Each number is 128 + 24 x the weight over its row's rms, rounded and kept within 0 to 255. Layers, rows and columns count from 0. The size above them is the row's rms in percent of the matrix's.

# layer 12 MLP up, 1280x320, rms 0.0749, rows 799-851, columns 0-63
size [ 74 106 102  97  93 108 113  91  95  96  95 104  98 105 106  97 111 101  91 101  91 103 100 105 110 107 105 115  99 102  77  99 109  88 110 104 105  99  84 105  84  82  85  92  98  99 110  77  99  99  76  96 104]
[[128 159 116 130 174 143  86  95 126 149 143 113  90 142 122 138 133 108 123 152  71 112 131 191 132 130 107 118 156  92 153 137 139 118 142 108 102 137 159 107 138 119 111 149 133 115 138 134 119 139 169 137 136  95  80 125 141 163 141 138 138 189 116 154]
 [146 115 144 124 163 108 142  89 123 150 134 107 129 135 146 108 104 159  95 154  91 105 118 127 153 113 125  91 155 110 128 124 147 131 126 141 140 110 112 129 121 147 135 126 123 131 154 117 111 114 112 137 142 147 122 137 136 119  86 156 165 132 121 158]
 [142 112 148 152  99 191 128 137 150 131 162 157 131 161 175  95 154 137 134 103 133 161 158 136 114 136 134 114 123 137 128  72 133 149 122 132 154 153 133 155 116 100 136 111 121 119 168 121 147 119 156 153 162 145 114 139  71 124 155 142  90 113 129 150]
 [108 133 115 133 134 130  78 136 132 160 130 141 157 153 116 133 163 123 108 134 159 113 121 127 102 121 144 106 160 125 100 129 137 160 151 130 122 118 117  81 145 116 128 161  98 128 169 121 148 116 125 133 148 116 113 118 130 109 118 135 162 123 138 124]
 [ 95 134  92 122 131 100 155 134 132  83 110 141 157 152  57 144 153 187 119  85 117 123 195 146 120 126  89 121 138 139 125 129 117  83 165 121  57  81 122 159 128 105 106 122 118 122 166 117 135 106 144 135 157  94 154 122 130 107 156  88 137  43 130 119]
 [117 119  70 140 152 147 135 132 135 104 150 155 141  85 112 120 142 101 162 164 159 111 133 110 162 150 113 145 150 146 169 147  97 130 109 191 109 138 112 150 135  95  70 123 122 168 162  79 113 128  95 121 172 135 118 137 104  93 132 164 104 111 118 133]
 [153 138 114 119 151 142 123 117 129 103  71 182 164 147 151 140 128 106 170 162 113 151  91 160 109  97 146 115 132 147  88 186 158 152 122 152 140 112 129  89 160 133 180 109 136 104 143 139 107 110 121 127 107 153 123 141 125  88 107  98 143 121  65 114]
 [ 83 130 156 138 129  90 132 174 123 162 124 129 139 133 123 111 161 131 125 112 125 136 119  91 132 117 106  73 160  97 126 122 111 144 126  88 100 154 104 132 119  87 126 111 131 130 189  87 134  89 137 179 114 119  97 132  89 124 122 142 145 182 155 108]
 [138 106 169 116 132  81 134 157 113  71 103 147 105 119 134 112 179 113 103 134 104 159 105 218 132 128  64 174 139 114 137 131 120  91 142 124 125 130 121  82  51 131 105 129 130 142 123 139 117 137 125 136 158 145  95 181 135 127 129 177 121 113 129  99]
 [129 127 125 118 136 154 120 114 163 109 123 145 137 131 163  88 113 144 134 124  80 119 130 151 142 142 108 134 115 118 138 146 152 128 149 116 145 127 106 102 111 128 144 165 108 109 153 141 127 108 130 125 175 124 128 159 113 123 144  94 104  77 121 173]
 [105 133 118 142 131 136 107 125 114 184 115  99 136 109 159 167 142 107 128 159  93 125 109 122 114 150 121 132 167 129 109  80  89 152 146 131 142 162 142 124 185 125 119 103 121 122 133 125 101 135  96 136 173 145 134 126  97 110 125 150 117 132 149 154]
 [118 101 146  80 118 131  86  77 101 101 102 145 153 117 164 101 151 107 149 180 153 150 144 116 170 157 134 170 129 127 106 113 169 151 173 112 111 108  88 107 128 148 143 121 122 160 125 118 110 140 147 144 127 160 135 124 150 112 143 115  94 152 115 151]
 [101 113 162 152 116 115 171 126 111 144 117 102 136 149  90 115 120 177 147 139  81 141 151  67 120 149 183 179 132 105 103 117 118  86  99 150 109 112 126 109 126 158  98 111 120  99 154 113 136 144 135 137 115 144 147  85 108 104 101 152 112 100 138 158]
 [151 150 147 140 132 140 135 147  99 121 130 124 126 120  84 141 145 118 141 137 102 158  82 180 114 110 117  91 124 131 100 136 129 162 136 133 127 169 119 104 145 160  61 108 151 154 108 126 160 144 137 120 152  94 107 154 112 147 101 127 133 143 133 151]
 [115 137  88  99 147 116 125 142 145 160 120 120 109  96 137 121 153 160  98 132 161 130 158 139 130 121 147  69 120 121 106 128 147  92 189 165 135 161 146 102 134 137 133 163 130 108 148 154  92 119 150 121  89 140 130 109 164 135  97 132 153  92 100 136]
 [119 162 136  98 123 123 112 133 147 100 138 147  85 109  98 150 124 123 144 135 162 111 109 127 140 112 151 162 138 179 131 142 118 124 112 126 107 150 111  96  93 159 160 128 133 133 111 160 134 174 129 165  97 134 136 172 151  93 130 123 138  88 134 105]
 [ 78 158 145 103  95 133 137 132 106 126 124 125 115 140 141 174  98  84 122 122 119 111 154 114 164 105 184 102 113 134 158 130 162  92 144 143 104 125 126 137 137 142 164  50  98 136 155 145 101 112 117 165 142 138 146 146 103 126 118 107 166 150 131 156]
 [149 146 103 122 116  94 135 124 163 118 111 103 157  90 116 138 128 134 102 166 113 139 152 111 134 153  92 126 152 122 115 129 120 158 129 113 178 113  99 140  98 110 127 106  96 170 169 125  83 120 124 126  71 124 124 120  90 133 104 117 146 137 153 134]
 [130 124 103 117 160  98 127 148 127  94  87  96 148 108 113 133 147 124 127 144 114 130 124 128 117 128 139 106 180 118 113 125 146 105 131  72 108 123 146 140  89 148 145 146 171 119 142 107 142 125 121 106 128 133 141  80 106 148 110  99 125 131 125 115]
 [109 114 169 159 155 135  85 118 155 164 106 163 154 130 128  91 109 123 115 109  75 132 132 114 144 121 104 130 158 130 132 180 120 139 117 129 113 124 132 103 114  84 135 119 148 101 119 126 135 150 112 134 163 151 145 141 112  89 111 144 162  97 137  88]
 [139 126 103 135  99 110 102 122 126 158 135  91  95 141 104 147 168 157 145 102 128  98 121 141 177 102 146 144 125 103  82 120 128 134 155 105 171 165 161 132 129 115  95 117 108 174 138 100 155 137 121 116 107 130 171  94 149 144 126 168 119 148 123 165]
 [113 147 128 132 150 124  95 125 168 142 131 112 110 115  73 139 113 110 134  96 118  85 110 158 151  68 125 113  91 109 104 156  98 121 150 117 154 147 111 125 129 124 142 105 126 136 122 114 138 173 145 132 124 151 149 123  84 135  90 127 110 121 125 187]
 [146 137 108 144 164 134 116 136 128 117  89 136 105 100 121 138 157 155 154 142 109 101 191 119 157 111  97 101 169 149 137 119 107 147 159 111  99  93 101 112 125 140 173 100 140 119 114 142 164 161 121 112 133 132 132 166 195 132 119 140 107 109 118 105]
 [118 132  91 150 127 155 109 108 147 114  98 148 126 102  84 117  48 110 133 193 150 127 121 157 146 128 124 127 101 163 119 141 135 116 153 163 138  89 116 139 105 133 130 129 103 149 167  78 107 143 157 124 143 173 166 122 119 121 117 129  99 106 141 110]
 [149 103 133 130 109  91 116 134 131  92 130 121 136 101 124 126 132 118 180 127 149 173 173 120 100 135 166 147 110 168 119  86 126 149  94 103  99 130 131  85 106 137 132 151 143 145 147 101 132  87 153 162 121 139 154 121 132 140 155 104 168 112 100 149]
 [150 117 136  98 162 129 146 153 143 141 132 116  89 172 139 106 119 122 162 136 128 110 128 126 111  76 190 146 148 152 107 125 143 140 101  97  86 140 168  87 135 118 156 111 135 140 139 106  97 135 136 112 108 180 161 152 153 152 114  94  87 133  95 138]
 [144 145 121 150 168 157 148 146  86 126 105 111 152 110 153 102 169 148 110 142 101  64 132 129 112 133 127 165  83 103 132 116 131 102  79 137  79 142 106 132 120  99 112 118 109 103 151 105 177 100 112 153 132  96 126 118  90 107 127 123 123 131 124 150]
 [132 151 117 129 137 121 127 151 108 161 149 141 140 123 127 145  98 172 138 151  84 118 160 122 150 130 130 116 106 134 150 123 145 111 137 158 157 119 124 102 199 131 155 161 119 117 118 103  94 138 190 149 128 132 131 135 101  96  78 129 122  70  86 138]
 [116  96 114  98 139 126 136 139  84 112 125 123 145 117 123 125 131  83 133 145 139 115 108 117 116 130 161 137 113 116 131 117 155 158 128 116 129  72 125 117 100 147 119 144  91  80 129 101 141 164 118 134  95 116  96 114 161  93 141 117 134  95 107  71]
 [144 111 127 123 128 132 144  73  98 138 105 143 128 103 140 105 147 171 126 157 163  84 105 156 140 114  97 117 152 121 140  96 118 153 148 122 151  80 137 130 123 143  94 154 112 136 173 139 124 159  73 144 107 112 117 102 134  96 116 104 183 113 104 157]
 [130 169 124 129  96 106 118  86 143 128 127 119 140 145 104 145 132 116 101 136 105 109 132 139 129 137  91  72 154 124 100 113 136 150 121 115 141 131 126 109 139 131 117 107 110 122 114 121 131 155 184 117 150 151 145 135 116 175 111 141 110 108 138 123]
 [130 144 151 104 148 132 108 139  97 105 150 122 129 161 114 151 147 158 130 153 122 111 180 145 121 143  93 108 117 147 143 140 154 153 137  63 106 109 139 159 152  93 156 122 123 111 149  98 123 138 141  98  91 119  96 138 125 148 117 162  89  86 130 110]
 [ 91 124 111 151 106 159 153 135  95 139 125  76 129 148 126 169 123 139 114 135 129 137 151 136  92 113 163 145 146 157 139 132 120 160 155 168 146 150  83 138  92 106 113 139  98 176 125 147 112 145 103 119  78 148 133 149 102 113 163 104 168 150 150 119]
 [106 118 117 129 118 116 137 131 115 105 158  91 110 127  93 155 140  91 154 157 152 147 125  96 120 105 135 110 187 174 146 153 133  82  88 100  95 130 141 117 175 138 127 113 144 151 121  92 136 128 127 106 165  89 133 126 128 131 116 146 130 113 121 145]
 [158  83 118  94  97 171 144 189  72 165 121 117 132 125  82 154  83 159 108 167 148 146 120 117 145 131 113 118 174 121 128 117 161  75 131  82 159 141 138 111 177 143 125 114 115 154 145 107 127 123 100 118  77 155 125 102 137 115 107 145 102 164 131 103]
 [138 105  91  84 137 118  99 165 149  57  87 142 154 131 127 137  93 112 158 139 121  76  88  85 177 150 127 106 141 105 122 182 154 127  98 119 109 141 100  95 129 117 146 136 142 120 128 112 149 126 118 177 104  99 143 177 104 155 136 111 130 134 137 150]
 [148 130 153 110 127 120 122 125  95 161 102 149 133 163 134 137 144  99 139 116 172 127 108 120 120 169 151 119 133 161 125 132  92 121 156 167  92 117 148 146 119 146 140  93 139 140 126 101 117 126 141 133 125 105 133 102 138 142 170 131 124 130 125  76]
 [155 140 128  99 113  88 147 139 140  88 123 126 125 149 130  87 124 126 110 120  81 106 135 156 102  95 102 142 127 120 123 136 100 134  67 103 155 152 108  95 126 126 144 175 170 138 115  83 148 133 115 164 103 120 138  87 130 110 113 122 167 103 111 137]
 [172 136 148 129 129 139 131 159 105 133 148 114 119  94 123 124  89 149 120 134 157 103 108 107 143 112 110 141 155  94  81  74 115  99 104 117 152 106 121 124 134 114 136  75 117 133 104 136 119 143 144 139 122  92 172  98 129 125  88 179 107 134 151 126]
 [114 177 148 153 157 162 124 137  93 113  98 139  90 140 125 131 117 124  68 111 131 141 162 110 118 133 122 138  98 150 133 116 131 129 136 116 111 148  97 127 147 140 110 147 137 141 115 132 128 109 151 125 133 137 152  75 122 133 133 117 152 107 111  74]
 [135 136 146 125 109 138 102 125 117 175 153 167 124 143 128 101 128 106 100 134  88 118  90 136 113 112 147 116 135 103 129 132 131  94 139 103  95 138  98 118 172  92 144 118 115  96 140  99  97 109 100 119 189 122 101 134 110 116 156 150 137  99 143  84]
 [151 136 123 135 112 121  88 129 117 125  96 161 126 143 123 131 111 107 151 114 137 140 104 139 148 127  96  76 125 127  92 160  98 158 149 129  90 115 120 161 159 160 165 141 147  76  77 104 110 158 120 121 142 115  86 129 121  96 123 151 103 107 126 105]
 [148 118  90  90 122  90 110  94 151 143 138 124 127 132 140 114 142 141 118 106 118 103 146 171  82 182 189 130 156 179 139 138 163 122 130 149  92 133 117 118 142 138 120 137 147 149 134 122 143  95 108  83 158 107 166 124  93 150 152 132 126 110  83 118]
 [130  74 116 146 137 146  93 117 147 134 134  97 100 125 110 131 168  71 123 165 118 157 143 129 107 125 126 158 146 109 128 178 102 100 117 156 139 165  96 141 115 156 141 124 111 149 135  94 143 132 127 195 118 115 116 154 134 106 139 113 128  98 188  81]
 [144 108 152 170 121  69 108 126 134 128 130 156 136 132 171 176 119 108 103 135 152  97 135 176 118  95 113 118 152 123  97 125 114 104 107 139 150 124 118 122 110 139 115 157 153 129 161 147 161 138 144 147 171  90 124  90 121 128 149  88 149  86 110 166]
 [106 129 145 137 152  96 103 139  78 136 107 111 154 136 121 175 144 150 125 143 119 112 180 150 168 169 134  99 117 116 102 124  97 117  91 137 108 121 182 136 102 113  98 107 112 134 140 126 144 152 113 151  84 103 171 136 113 128 167 123 128 101 122  80]
 [142 149 167 118 155 146  98 142 132 151 110 164 127 129 112 107 130 142 126  99  63  91 162 111 133 138 128 121 132 135 153 127  97 153 138 108 155 110 168 114 105  95 123 100 147 137 112 107 113 136 116 137 126 101 169  96 117 155  62 146 199 100  84 135]
 [ 84 136 162  76 146 110 136 119 115 119  93 110 159  98 134 138 129 141 118 122 122 132 126 160 123 138 124 154 106 141 101 142 150 136 128 118 133 135 125 132 162 123 126 180 122 106 168 135  92 153 148 166  95 125 111 112 115 144 119 122 111 116  84 112]
 [145 109 118 118 142 131 103 145  90 155  93  85 141 156 169 122 106 151 130 167 123  91  90 139 123 125 162 127 117  99 128 113 156 131 138 130  99 119 111 103 132 137 134 125  85 157 134 148 110 107 150 158 161 104 113 158 136  69 196 105 141 126 166 144]
 [161 112 159  78 149 120 166 141 154 130 170 135  94 130 161 100 170 117 152 128 115 112 123 136 169 122 147 152 105 179 125 136 124 123 109 114 105 116 147 117 124 177 130  95 120 135 139 142 149 114  85  80 171 110 135 137 151 133 134 126  98 131 141 135]
 [113 124 136 133 152 108 133 111  67  91  68  99 139 142 133 150 184 160 137 178 140 143 120 107 151  80 136 119 143 174 139 109 167 140 142 125 124 170 121 121 138 112 131 136 114  89 123 133 166 122 123 144 116 114  76 106 105 118 150 115 130 113 155 173]
 [164 135 147 142 109 100 151 127 127 153 129 144  92 108  96 158 134  89  90 137 139 117 120  89 110 116 127 173 118 148 122 115  83  91 129 102 138 148 180 130 101 182 136 139 128 134 170 116 123 125 127 133 168 112 168 110 163 137 163 174 133 127 102 154]
 [101  98 152 132 103 105  88 126 108 117 134  97 153 108 147 104 108 123 135 160 153 103 123  67 115 140 131 151 106 126  87 109 136 171  93  88 114 109  83 159 147 134 162 105 111 133 149 124 147  80  96 145 144 124  83 142 132 129 113 143 127  94 166 139]]
# layer 12 MLP down (transposed), 1280x320, rms 0.0356, rows 799-850, columns 0-63
size [ 72 104  93  99  94 113 106  91  96  91  97 103 102 104 104  99 105 113  91  96  96 107 101 101 102 107 100 108 100 104  81  93 102  89 104 106 101  99  80 107  82  80  90 107  93 137 108  73 102  96  71  96]
[[184 105 127 129 152 108 150 135 147 164 120  92  94 129 128 122 162 130 121 122 147  97 109 146 124 156 122 114  58 119 106 130 156 142 113  92 130 152 170 128 121 185 126 106  70 136 124 120 118 116  91 107  81  98 133  80 124  74 123  87 152 128 140 155]
 [ 76 111 120  88 120 108 147  84 139 128 128 107 105 127 155 103 142  89 143 111 110 144 132 129 136 116  83 163 134 120 154 163 114 123 127 127 146 133 108 155 147 122 140 182 102 110 108 121 187 161  81 156 167 147 122 157 120 138 113 205  92 142 111 145]
 [118  90 143 152 102 134 131 165 119 102 163 149 125 116 154 105 133 101 104 146 123  88 103 118 155 158 168 110 141 175 146 135 109 190 158 159 151 101 174 161 104 113 143 114 120 120 129 171 108 147 131 164 154 130  97 136 118 110 172 152 137 128 174 157]
 [122 119 114 131  91  69 124  86 124  97 118 138 111 135 139  96 121 190  81 118 147 132 124 122  98 120 127 109 112 144 117 169 130 101 139 126 164 134  91 127 147 152 144  87 108 118 163 114 166 125 124 151 166 145 119  71 110 127 104 116 144 142 126  86]
 [120 111  94 148 125 141 168 119  98  78  97 103 176 169 136 123 135 148 122 134 105 112  98 118  98 111 111 142 130 116 127  93 100 153 102 145 120 151 123 115 143 132  84 143 125 136 138 111 152 123 108 132 112  55 125 130 109  88 133 127 150 161 131 115]
 [120 116 124 123 140 110 105 161 131 134 152 121 126 118 133 151 112 120 142 144 139  71 124 138 128 138  90  62 103 130 117  85  98  74 121 122 112 118 162 164 133 117 123 116 155 139 152 111 146 148 118 129 112 104 157  88 134 138 149 167 135 100 117  83]
 [163 145 135 117  83 113  84 170 119 103 152 147 148 117 140 164  89 150 126 171 130 126 140 138 141 120 170  94 137 122 127 122 104 111 118 149 175 115 127 141 126 105 108  94 111  98 144 143 107 131 166 117  90 120  81 161 150 102 164 121 112 162 112 151]
 [145 146 146 147 134 104 139  85 169 127 100 140 131 172 113 138 101 128 167 142 103 132 112 130 157 152 140 142 116 107 120 108 172 166 103 145 132 121 143 166 115 164 155 109 112  86 166 127 152 120  93 137  81 120 146 167 122 119 130 124 155 161 102 165]
 [140 103 130 144 123 145 103 138 181 160 169 109 148 166 126 105 160  98 117 117  96 115  75 123 134 102 153 134 167 113 132 149  95 109  95 117 167  99 133 119 119 132 115 137 105 105 125 168 130 128 108 146 102 164  60 172 119 131 166 152 134 160 135 141]
 [118 147 136 136 137 146  96 119 142 155 149  87  98 116 161 139 156 112 103 125 124 132 153 140 117 131 154 137 140 104 122 107 126 136 123 129 139 128 143 160 115 127 118 151 122 166 103 133 122 129 155 128 162 152 137 131 129 110 122  94 103 148  84 110]
 [131 122 120 105 121 124 110 154 128 152 132 161 109 106 124  98 111 142 167 149 171 105 130 112 134 140 160 157 130 128 145 157 146 130 116 140 130  96 157 138 120  96 102 118 129 137 124 148 110 127 109 126 104 167 140 128 127 135 141  89  79 120 119 156]
 [132 149 126 106  88 149 114  97 148 168 172 138 143 132 160 137 149 139 155 118  94 128 123 128 144 125 143 131 127 109 143 134 115 115 154 144 121 117 106 121 125  96  98 150 134 198 127 111 144 121 146 129 169 150 160 168 107 208 126  79  86 129 126 129]
 [126 140 159 152 126 170 169 138 100 124 147 141 128 127 136 144 118 141 147 101  99  80 123 110 129  95 129 124 142 126 184 102  98 131 104 149 119 116 126 146 121 113 115 106 100 141  85  91  77 113 118 109 136 136 126 146 113 139 162 151 144  88 151 132]
 [153 211 147 117 164 111  79 130 119 113 137 165 113 124 157 125 131 130 132 127  96  99 146 134 105 151 122  84 174 131 140 133 164 118  68 140  91 117 112 150 157 150 167 118 161 129 140 118 143 144 122 119 142 127 129 106  99 115 139 144 131  99  92 114]
 [157 155 143 149 125 160 124 111 129 104 106 155 104  84 125 117 106 130 123 113 179 159 135 122 153 112  97 158 108  71 110 108 141 134 142 148 136 114 129 115  97 134 123 162 122 141 149 131 143 144 112 129 154 115 111 143 131 131 135  76 177 138 141 126]
 [184 129  95 155 132 168 160 161 103 120  99 120 113 128 125 125 154 156 160 125 140 144 138 128 113 109 139 156 127 142 131 105 159 170 125  94 145 132 157 136 105 151 151 120 141 145 134 173 171 150  84 121 105 119 134  85 151 170  83 166  97 137 124 149]
 [118  88 134 123 141 148 167 130  84 156 161  60 101  94 127 134 123 123 130 114 136 123 148 114 127 128 104 147 119 161 112 141 115 135 121 133 132 139  69 159 116 105 108 112  85 117 119  76 122 102  66 146 128 127 136 133 105 174 166 144 114 123 130 111]
 [121 136 105 143 141 125 117 131 130 101 154 148 114 125 146 147 127 163 127 144 147 133 101  97 126 130 119 101 145 146 117 154  85 107 105 127 173 132 140 124 123  87 107 126 148 136 139 131 122 164 142 161 153 115 141 121 133 103  95 152 121 144 153 155]
 [129  88 117 115 121 139 144 143 113 155 129  95 128 118 105 126 126 124 180 123 145 122 135 119 101 118 122 119 125 107  90 115 138 133 102 137 167 124 152 125 113 136  86 161  98 105 130 103 115  78  89 136 108  92 157 115 170 128 143  82 127 163 122 123]
 [124 138  99 108 123 125 131 132 157 110 128 119 102 179 101 122 145 142 121  91 141  73 123 130 125 132 177 161 143 159 133  76 182 128 132 134 149 116 175 120 112 110 113 148  70 142 128 116 125 117 148 134 106 103 128  98 123  89 142 141 108 115 137  99]
 [176 143 121 153 123 116 107 154 145 143 150  99 108 181 127 158 115 120 160 137 122 143 152 101 165 103 170 117 169 155 149 187 168 140 171 121 144 104 194 133 157 123 156 145  91  88 113 151 132  99 119  94 161  99 158 119 110 127 121 150 129 114 127 136]
 [160 146 173 123 127 120  90 137 107 124 121 119  97 114 140 116 127 143 123 158 157 139 112 131 145  88 150 151 117 143 163 153 176 173 114  94 121 149 131 111  99 167 155  61 143 164 124 114 102 155  92 153 111  97 143 137 118  76 160 132 137 139 152 107]
 [126 149 137 112 144 133  97 152 141 131 137 110 110 142 128 125 103 143 138 125 110 132 151 145 114  81 208 107  90 120 117 126 129 105 125 154 135 101 135 101 136  98 132 108 150 118 119 104 172 143 116 129 145 124 123 103 110 110 127 131 121 162 130 158]
 [147 135 115 107 136 145 143 156 130 119 115 101 112 122 175 118 129 134 125 150 126 153 167 134 137 125  99  84 105 113 116 127 162 137 159  97 144 137  97 154 139 153 150 135 124 213 117 116 140 107 112  86  70 135 123 142 118 113 154 159 101 115  95 163]
 [170 117  99 130 138 109 155 103 143 103 142  98  64 159 137 130 169  85 118 109 111 158 148 116 169 132 117 145 141 114 131 133 121 107 124 141 129 162 132 120 151 129 120 134 144 115 102 152 126 152 150 141 155 129 115 154  95 139 163 104 133 102 115 137]
 [159  86 112 128 115 117 111 114 131 111 142 120 120 168 124 142 132 138 119 120 124 124 108 151 154 152 155 161 131 112 117 156  97 137 125 189 121 111  86 119 142 144  92 107 136 142 127 109 138 129 147 105  90 134  92 108 112 132 107 153 148 123 112 128]
 [125 143 159 128 100 105 105 133 110 101 113 147 110 101 166 128 119 101 181 109 128 161 106 105 103  95 129 104 148 104 106 105 129 122 145 162 188 158 121 121 133 117 114 151 146 130 129 151 113 127 148 146 126 158  83 120 126 126 148 155 125  73 158 121]
 [156 141 146 154 169 150 125 138 186 145 114 108 123 122  80 155 128  83 143 109 155 126 100 105 109 109 122 101 109 128 118 175 150 130 141 142 168 122 131 136 102 125 133 154  71 124 129 158 135 146 103 159 125 131 122 106 104 102 140 109 163 134 156 164]
 [163 148 125 130 146  88 131 122 134 110 159 155 120 130  88 111 145  87 146 116 148  91 109 106 161 188 168 138 139 130 103 129 144 165 102 139 125 141 123 119  89 159 181  91 102 126 136 137 120 134 119 161 158 179 138 132 159 138 113 126 113  86  79 134]
 [116 156 102 132 156  78 106 138 150  84 161 164 176 117 129 153 126  90 125 122 135 119 115 120 103 121 153 113  94 128 137 123 161 151 109 192 131  65 109 103  98 101 121 145 126 107 144 111 138 127 121 163 135 127 119 112 105 139 130 152 126 117 120 197]
 [113 105 121  86 124 135 125 158 133 138  92 141 158 115 128 158 162 124  91 147 101 121 121 145  68 136 138 154 129 147 120 149 144  80 133 129 110  98 144 132 101 160 111 121  77 146 118  93 148  79 153 129 100 144 154 141 114 117 140 124 150  98 121 147]
 [204 174 150 119 117 111 176 161 119 115  95  71 127 124 164 113 161 134 132 142  84 111 120 106 116  82 161  99 104 157 128 140 137 118 129 151  99 131 154 146 112 159 116 118 105 120 130 121 137  80 134 154 135  74  82 149 109 124 120 109 134 144 158 144]
 [145 123 163 160 128 129 118 118 139 123 190 101 115 104 134 150 190 110  85 124 178 106 136 169 132 139 119 112  89 142 144 148 141 135 125 152 151 120 151  85 126 151  45 123 125 133 146 120 133 184 131 101 153 135 128 121 116 128 153 161 150 117  91 136]
 [111 102 136 130 155 122 115 141 110 138 123 141 150 174 180 110 137 104 129 171  94 134 133  88 108 105 195 181 140 136 141 143  89 136 134 158 142  95 136 118 113 119 161 177  92 115 160 163 112 158 146 134 140 149 125 137 142 143 132 137 106 151  82 100]
 [ 90 103  88 108 127 141 147 172 158 127 108 141 122 121 138 133 153 108 138 112 159 164 154 108 129 141 150 131 127 126 150 133 169 118 139 146 173 142 134 111 147 124  85 120 127 118 121  97 120 110 114  69 137 148 139 115 174 120 127 133 147 169  89  76]
 [115 120 161 100 151 104 166 119 148 138 177 120 161 121 101 133 129 169 122 175 121 144 117 101 140 127 157  90 152 115 128 119 160 145 166 128 122 107  94 174 112 117 118 108 121 150 114 128 106 146 127  83 153 187 114 119 158 120 108 125 179  88 149 121]
 [162 109 131 154 129 117  95 144 127 125 132 124 166 117 156 132 112 152 141 103 112 124 129 116 113  95 111 109 110 132 154  82 113 182 117 100 118 133 141 139 114 117 120 139 141 126 121 171 141 110 178 125 168 106 118 151 176 138 134  89 165  92 125  88]
 [ 98 105 122 148 137  91 105 183 103 172 118 126 122 146 129 129 121 139 139 126 127 109 129 146 106 138 145 114 128 120 108 172 127 133 141  99  91  97 104  89  88  98 112 131 106 130 127 152 120 143 102 137 189  89 144 148 141 101 163 140 124 162 162 154]
 [ 98 121 141 114 130 137 108 164 125 144 125 172 116 135  85  86 139 170 107 186 152 110 133 108 110 158 166 108 134 116 132 106 103 123 150  70 155 102 161  99 145 111 133 154 113 150 143 127 151 121 154 116 113 140 159 159 150 107 161 121 130 151 134  88]
 [139 120 104 131 154 155 141 143 117 145 105 169 125 146 137 121 119 140 137 109 143 150 149 127 106 126 133 162 132  85 169 161 115 115 157 130 129 110 129 101 120  78 123 157 112 110 107 114 109 146 155 154 110  96 131 135 154 108 139 138 140 114 103 131]
 [136 180 152 102 166 112 116  89 104 172 118 111 113 109 123 191 142 174  93 147 122  85 103 178 137 134 111  80 150 175 113 170 156 128 114 140 116 174 153  95 112 104  93 120 171 162 128  79 123 124 138 103 106 140 181 146 133 146 139  89 106 117 176 132]
 [103 158 170 138 156 145 167 121 134 118 133 122 120  92 165 129 110 135 126 137  98 133 129 127 127 141 135 122 129 119 121 144 144 107  87 149 144 177 141 171 167 145  88  58 140 142 133 130 120 100 155  95 115 114 101 143 163 136 121 110 133 155 164 100]
 [105 123 116 148  79 106 160 109 101 146 118 155 124 106 135 106 125 125 134 128 137 156 134  98 129 107 152 154 122 148 137 159 125 191 149 138  90 110 123 160 147 147 147 167 126 142  83 127  86 144 126 134 137 145 119 136 141 109  96 137  99 135 189 100]
 [154 115 127 104 162 156  98 108  47 144 105 129 125 149  99 124 148  88 113 135  97 134 144 132 103 156 139 136 138 147 104 115 107 122 148 166 126 162 103 120 135 122 124 151 124 139  91 144  90 172 104  99 158  89 158 154 159 154 108 140  91 145 150 109]
 [ 93 134 124 154 138 111 138  57 121 148 117 127  78 112 139 101 100 101 136 141 165 191 119 150 168  89 110 125  95 158 107 130 151 178 128 101  82  91 126  91 140 110 131 173 119 147 165 112 114 120 102 138  81 108 137 101 121 206 120 130 131 138 147  91]
 [123 110 143 114 180 118 107 122 110 139 126 106 130 135 125 150 127  98 114 128 120 128 147  99  88 151 144 110  66  98 175 185 142 121  87 106 120 146 123 160 103 102 137 112 141 100 111 126 137 147 109 115 155 139 141 113 138 141 178 148 106 150 112 129]
 [127  95 148 138 134 136 105 175 138 168 122 142 168 127 130 128 139  95 166  66 132  94 137 121 125 155 105 105 135 152 133 125 104 148 142 115 165 145 139 116 147  97  97 123 135 136 153 177 141 134 114 106 152 134 159 127 133 115 143 109 114  96 139 163]
 [135 133 113 169 101 114 145 147 139 118 181 153 127 164 124  94 101 130 142 160 119 161 132 144 142 109  97 122 153 104 155 101 137 126 105 108 119 136 145 115 107 137 135 151 127 120 142 114 148 109 161 105 119 155 142  99 147 136 144 133 138 148 129  94]
 [140 158 142 137 120 139  88 122 125 158 140 119 154 117 125 116 146 143 150 156 141 126 116 100 144  90 153 129 108 105 123 104 127 160 150 106 126 144 130 102 158 124 147  98 184 108 145 130 111 115  87 157 116 135 178 105 150 147 119  90 107 110 117 162]
 [130 155 119 126  92 121 137 133 132 152 123 143 163  85 130 132 129 114 144 169 150 151  84 110 132 150 143 119  81 143 147 141 146 149 132 132  94 167 165 119 105 108 176 119  97 107 124 112 108 141 122 139 140 128 111 163  88 156 111  96 143  94 144 117]
 [145 117 127 117 117 128 160 142 136 105 126 137 122 166 141  91 126 113 160 115 132 107 156 129  95 152 179 120  92 119 150 165 153 128 161 148 119 148 140 168 119 100 148  84 153 130  99 143 127 134 128 122 139  87 104  90 114 159 151 105 135 156 153 124]
 [124 134  93  90 148 129 127  94 124 175 122 120 122 140 165 147 114 124 160 112 126 120 186 177  91 132 156 128  91 135 170 141 126 111 190 105 129 131 135  92 114 141 162 103 104 139 162 148 121 139 174 138 131 152 157 135 150 174 126 165 158 148 103 151]]